Each number is 500 + 25 x the weight over its row's rms, rounded and kept within 0 to 999. Layers, rows and columns count from 0. Numbers have three digits each. The size before them is the row's rms in percent of the matrix's.

# layer 10 MLP down (transposed), 192x64, rms 0.179, rows 124-157, columns 0-63
095:469479503513501558514520456524514497502490500523507461446487471483504453463495521519537521526499510466489500554505512496499515535529539525493496492477496462497505485464465499498480489496445532
102:498462496515514474513515474546501497499516504478493512496494494496533454487492505539487493500468508448495552483518440528516484481490529510487501490488469497520481544462550438518462482488496522
100:566517506470525502482528499464510513549508503528514530500524453491507504510518550487452524524519507492488483463456495494480522467505508478515530504474533463482523481522525521503528495481542519
113:455512508463522529499489511486493471483500486522512491509486493523534445482548496486503506492471499536510507485498554456549515467510520481529516493502486487504517487480515506496492447471567543
107:536538493487485504512514481502520490523480514490488506517487519493492445537527511504522493475472511461484441498491484525504497535525510548527494499515481460456496553503518507478469552528465467
096:483506502489510534504464492495446524497479476469506497522472523521512560486523497498473512522486496505471525517462465518501517480500500504457516582501487464502511492470550492512492510536462521
105:554491465460539522500455447522514487469429500490475530502517516502507490477508483492467489500530499464482471444483486533515505484446496504482491518497487524510498517503515496504476507495534480
099:516496479515509497533457505474473494486537507469515507506533507461521512483476483543477515443502502513513510468483488493514459504483553437467503524565479494533509463480516480491508502497487488
092:516475519499523490491537505500493527489514504495522530498524527511519530535516503486474575501538496506545485518488456495500485517473507502488509521500529512527527504512537573440513518506479537
106:536489489486487489496504503484495466504495527506485484529463524561471483467497599512482516518480512479466529509492502538471479511526520473536534509495502479494502470554506525512502500494504486
105:537525506508553464475555473465462489510466525476524516509505483493502509467494473491485539480526549499486535492487520482466521499502484506508509491504453516494476482524506526526509525542506558
090:511479514525475520513521485499492514505525456484563439437473510480498465485523527520520506530478533478466504454520483492529488496544437479509509488495468501502490495503486517500483494505505478
093:524491522547469540496520447487470495523481465461526495495551485545489507472486501482472502501487524477504545483522514490512495487498519499498493455504505493519512533526471513522442451474508471
105:495473478504546471489460467501533504483537498534486477518509492516473517492518499484527488506463539536472536462507475541500477469537499505468488539496486467505471533535550468501490507487476480
095:503533500500471493511523518514489523543503513507533501530497508520491494459529469477505490504504523495507553524533477485451522489494459545483512482533489534509543546523497461535482481554492476
106:530493511517522490465492511520468481508500441465480454534528482525468483497502496491508511547531478553485511509501528463451523483473495499492465468533500521506470542496525474517470475478510491
091:478510489452557518468491523508490479521530470521467507499495532498475503496497475499537511499517510517518447520483474503469466464477514560442531493522498523526530504535483500490514493505525533
095:539445511498531478487458498538528492558515474487486489457499483507517514510543541514526499511474512506496525499522493497547522500476471483465516518532507547481510521503533524513501494525449500
107:505510492547501532496507486466463485473501497547500521465519525477452517501482519526478427489497511474497507462476496497529483500499496508529504528482514509509568504510489528441516499487462490
096:490526526495518479501542506461453497496544481508536533491491469486487503455480523509511527524566506507513512479481508457519491506508551497482518516456457490493513521510515482459464523495508534
097:456476510505518474538518511501553509479517479496482503515480498500462479545453467457495518496465551494489457512443505539490505517496494465507518474482499491555469485488518481487481490494483496
105:492537535535483492494477464509482532520499528485510473484488514508481459506504534497483504539545481501522476505492434476493502486525506494483523499513537512530488483509458495511539478506492585
103:479499554500477520490493501495499518532502522535502449445514478502505462489540451534491483486528523474518472513463519496469476539531486501524472502495538509485511432474500487513481484507506501
098:504522494481543480515485533507538498499507535475530548515489508555527460518491466522510494498491528499506448509477450506467507501459543489461511502513500477499514492553473506476527477538499508
099:543526487496513520508575500468493518489516504446467489459516473549501504498517498490511521477516542525482493513540463520485491492503475494487485506494488470453531491508466509477502465476477452
096:440529484485512512473521467504483437519457501518556529500485512481507491484476523501544493503484480515531510503470523485504525480501520481511517527509491488443485470465554493496477480475497526
094:435496526535536521542499497531516527490460486530483476513484496472514503476477512506450526474532499486514499526505494465500480537546538534503515518516458509512492509503496525460500472533514529
097:402497544474482484534454474506516510484495502470513495489524514504520483481504485504502486456534504511487496511516511475510448518527487477497511510480451544507508494489505505524513507535541469
096:446498526513511516520580485494474487507505493500495495463469508501460486503457458499494504504531520510501503511524472476501504501519446522452519480528549504471507478500473517495477545464511503
094:464500509494506460491512451452496490549464501482533522517502497520514500513477475508492511534492486572476524502502481503512478486479511518495535537491475484496507558485491526479502452503450527
101:440499497494516476484494499485538539475478477530468522474487530487485468493473514537509533500482547542461516517473524465528471494506492472468492497510484487525503451481445494500479527501473488
095:522518495507487514454536520454494496481489469474505529490545491494504479503482469510502539514483494500446498494505513500474529446522511517483461464499568517447516507485513516505477488526540480
113:461490472475497494541480532514474483504526477490468515492509462477528506538522538501508447472528499544526527466495552516448512528527491520538509499485512512481515478476497526515530535515506492
099:562524524514491489510510495496486493489487547531503521542485497525498476529493493506502469486531506531517467515508455545527512478474473510489458526538563466504523489518458488532486516506515526
# layer 10 MLP gate, 192x64, rms 0.232, rows 125-157, columns 0-63
094:501506492497524538469481473525545492503486475457512500493457504499473453506465523484437519502451493464487495460483477501481500460457474505514461472524507508499487520482515499499506468508456471
089:490502486487452570440479525547532462486518522510483499471504537501503542473511498505497498479515501521525512530505503501513535452497507483526497464517517508510526495522514554496481469510534522
105:528487509509528456477486474509520526524505491472503500583511506543504532493495471473483492541486485472500563485513497503472474467465528470477498496516522490516518506491479493505504474473498558
099:488482550475496522462520496497507504494526492525507512522509466503457517489470521501479480495535496528481509484488543522486481540468511489539533498484556542488452487510528461501485441491526516
085:522537504485473509489524498486502457510523546484489541503547467525507475497500459525491518481473508472509517491477478459453508492564543539507517486500477476537516508492493469524529508475496529
094:522527442489496512522472431516504489488530497495483501490490502521534459478453548490514524465502506511485460514517467468509498479482469522489478500518529524508456497508513530443498486502520478
102:507486501479487464468512474502481472534520506476538486529492520498533478520498456493522514545488480427503526494502503477494484493470538560483501526542498503480530483523482516482522479448510514
100:513522496509493490548537464465513498513550499551472504530478528519482518510506489515465527487537534532487500502497506494492487481516498476513545511436514500496472526513511512474552490507520444
091:523507533495516518477533526484504483476526472473535507518501506519447469494466483544510523557483515512513471500491505494510464488519489488505476481496518508535506479433503439485509495478515553
097:518507515516496492516532520459469525481512467501536471514487500529503546497493490506489546481509539494489516480465501488485495535473477493487537550480473510511480518478489505501487518464544585
097:521540506483503523493519465526474552530549513491528499492504569494480511495509531517494495479457496548478490536492484484489488519536504498458506523540499519542503449486490507484504539506513514
096:505518498470502517478480525490501521513496504552476536518431506482517486480543499477488487451515461471477503507471540467478553505488496535475499537489524468499527520538510489482502500467520517
102:459497517496499528497518500481521487480484467470539553488486481484501471504527542472540528437522504509554529512521540493513469500500486487508482469507509479461502468476460504490475509513482536
095:488505512459528496511523499475506485516497472466504518507444491478469530497507449534503531465542522471505509492520538489498510457497446523480520518493515545533459492488472467488505528506473529
103:487509503512511510507494478482467492498486499467505480510474472537517478512453521524489534516491523531465500527515552476467502502541521481533451522550519542491509565505525527491516520491484470
096:508513507524502497512496461509466521534475505499494477530507488517532504497504431496456533490493524470485504510480494535504474489528525546507490517508529509527506474516440429508540470498471506
101:481469526504533516500561520506481526505490508476537555465482466498518521443494537502541538535494500491502501495506499486524522492513503493546523534490514521490533471510494515552477518464501517
098:512484505451518501499504498537496486525522480474533492496483484495519472489530553452484579484467506542469468479513527522501451514504495473517524520523541486500513476499488509517507519491513541
108:503486465466479456488516482518485487523492476508501501462507506513539507483484506521426479487518538521484495517535520509502539463496519481516523493561488535488466509534469479465527484498485541
105:507531505489490505508545459541485517497496517495532524477545502489478519463536498493466504458540480460482512491541505470532494536527484536547490535491479545476496494495514474501518482463494521
092:475512460528499530513532525448526513528504491501500511497450533484518477501471480495496524477531490506506499469484499492486519468527501525527483490535549519465505458526511523478554494552471477
095:521525472522475502455543518486469486540527495464450504481533531528495552491500501440484498487524553501496529507483468497514520515479481482531526490472494508485543473491534490485501522499498510
106:508521524505519438474488530506511543466503516507460517503526508516511521460480501491466489505546461461495527462484507527496517505495531496508531498480486554452525517479502526502553491490483530
106:468535549526502498534528486496510493463524476446519481479486481557494535521494503440493502515496537517486492480526499505526490508501482513474475493485471457499491485517465533474508469456474523
085:496465497495477496514510496464503543456508495444489521521485476500470448485475478498487521473569495538468487502462541490497504509533525510500455490526522519513513519524459497463495525504484498
091:497524510508523533504478480505491491429476511497521485556527469528485542498480465477514542507477507473481482454516535504505447498511464522515486517483545498514487458513505481491484529468495509
093:507436494470528513514496493542487473507492478499518493519499488509468517498542499533486519496480502530498490474466526567520489503502514537515506514490448485510477468549532540536515496535472526
107:548482517495478467524545483493501501480500499520457504517510517498496556533496501489464512507509485525446491463516551527525459544524526476548515501513511459481501490516528486495498462509491477
090:487535490495534517487524513486544525483497507486473457518497460556485520514545502515546501519509499511504513531503500539461485521541504515494471520479493478526521501492459534468446461478507518
101:496507513499499536498493499492528499559499483541471469512493500518528482490479485470461521525483500517494518495487507523534547456496487476511453508546522499484458513508461505457519480436531488
103:500494520517445479507483465536537468460559486526511525485516469477478536494512500520472532512534494506496527516478485460500484492499526481479484468508460478489498519507465557494525509520538515
106:503473519540519512517492505464463526506502464501525467509436469501485549498526496516456519486525510497494541483543497462499515535517486479509511470493535559531504487514510529514482504514498461
101:520548506527505507524554492473491524483517501515509490528475485489461511485526471537504525483490519465523524490484477501477492512533518465508499485475526456537475484533533503556485472559497519
# layer 10 MLP up, 192x64, rms 0.228, rows 125-157, columns 0-63
100:498497502488485488505531506473507487415500541534488514459548509481495538477487538433495496512509509512505503475481529466512525532477474477537515485530515508489501503479498512475463484473528497
096:474505475513510450503516450542514479518498527500484504540481511494454515486502459496513466504495484513465534506476475490479451470459467506474478508516469508505472467454487491507524507479466457
118:478483496538494510537473531485514508460508493465478545460479469516512540516481512518518498501511536530499512479533495477501500463515514462484458550551491532518467466504507523513498499482449487
104:509494487477533493489473560490476482480455491533445482525480499481492494494467490465496523533480523518516480532528489498559483496482551495487492546533464499528530488525522531484501511476496496
105:550477483487508467482548486501476511484512485558503476485449483467500483522518507524520470505475488501488471476491531466474476532498496444493525468496461491478521513540511499481494541515531474
099:509468462443525470455536494503469505470465526555528533502521530480498500521531513532493477471496501532507501507502505511546487483503483516544478517529506475504486539499503485541468476477500517
096:484469519470488477500478533528496473452507512487480520496496488493504454481491522504516446502503470469489471468521536489464457464515522470492510505503483504450461549545472529502498520517488476
095:496512481550503479519480473501567521502488519482487519446489500532510492481440524502534497481471486538476527481507466483541517498523486503493461508528522485520446485481514489489476458503497516
113:530503462516511489503415508458490500503510507506520515485547473494507463512522494544479511514495479501490516509522513472486477519496507505478459512454458478489504503524531538489508490478566475
093:444485501504488531546464505504517493488518457530535477511530568496460497494505555493501522508450508529460511529489495495502491519487513493494492495486504496493503496517486571503489500525519542
090:484474498544498499456494459487487498503424486503503514501509489488484503475483528486470498476494445532508491519495533551504497495503482484513477462456462541503490484476540474470494511484479543
096:499527512459496527508511500516540499512513487470535491518486495476520464490496486527490527446502487527472511509499508529475483489557525486467533481552456505493484448476450530502476533505493477
106:486495494534488468506459491518483504501483487522482507469463518485482483544479509496504526465492523548510508498533505512564481473429502502549540502510506522507521515466490509453494478506525466
096:505516510500577525512483529434507509493498449471492502465538463494513525524511464510505505499546487500529534536474529507503513515466495535495468485490504488527481495536484533480501529490488492
107:509538531490454493475500517499502493500524514492453454514485467529498536463482477516489514512512481514512523462499492475486451503555474498453488495522529484523550510522521448474477475491491496
089:497486496465548525539514484483509541506495500492554561516503510486486486513508495485524489461507499505467518518493526514511486519481503495497478522461505486487540504497470525537484434445547487
094:513462477531504463525491487512497533466489526501492471519507486507491490533488490516486504524518487450487519442511546551459499536495507557510539534512521463513508465487504514494478455512491500
109:519485470549465508509516482476476518542471502514532526451500494479495462502517507497482435506489509488504501494451519567502533478465501475522456501473524481489533492474479490511522496500512520
093:448512490514509486474467514521527513493520571495472507530493497494487509519473535507519483484477465522494469521492462516476470468552479459514513540486501520447475459514486485512477506517500511
103:492488542446521494523543498511524507512517468485510509530486501518486488483500503485516494500493530483509449526498492554503486504498453479453514481521500470528503541560506543511496531542539494
103:488530514525478484485520477493520504499529478489507500491510470522491517455475529464517465526503543503469484466501492489449507565457505480495518497479509499471470543515451547476522499530486487
095:572487481464529514510500513491495480501468437538516489492484515474480539562481511469544468502512476482485521510471511515490497475479497498513507516458496448486490499529505475459492515492497507
104:512501487484535473489539483441516520458510488532500457428524510508497527465512506473478428466489520506496476501466479513530511473488514513532490532496481502480480492495481521488510531487505507
093:488490482473487519502538511495488499495518518500516487571520501514494565532514535476469518511494519498506491503478531467534495569518459482489518509496513521503486463482558491478464469507507519
103:530476512447516472525494534508501447482517495469494456487499490526484504528471497484497505499506490514485469501484470502578532527512513558478476494514505481508468488464502492542491474493488456
091:465476480487493476488481512494464438468541486529518526491460499533501483512533525525494466531532516568476475529491464477481496519522499482497519535494506462516526470504516485536514495504479499
090:533490468472506515534524535514478473505486497476471499478471506491520508491522526512525480475468530504501453519492509517516501500494505512487506499464554452536478510436466531508433493523488484
094:510540518550537454487449540471490502473461483507520521497507544490528515511496514487501491497505494497492513502536485470457478475503534506457516472468453503513497455522505507456478533501498510
091:495522476504485475469511505549511510460504498481500520497566532495513514497463550535477498474519508432511529513490500531492494459512519503515482508484527519484550527505520493496497504519559481
095:559491543524503523531516527509488476517488514523500497486520465465518533515437523460504528552476462475498494502458506523481478520519489487481488533531506530482492547526502497512471484484514504
097:481492521515496507485535488497464479527526527497483481506501490555497457483507500482509510493501540510491486520487524479506467487440481557483516534484426547466492476531500503503527511531474507
114:509503499501499522495502515539519482485512499527448535471447519516496518473504506538526491504525495514510470502442468498487538499518514537482494468529541479477482502531530509563470516511546493
098:526523501487473477509496497533496510529550530527530514517498485460500485525510510481462537479473510471441493455508493506459528519518492522529499482467473447495522507532499486461472482460490496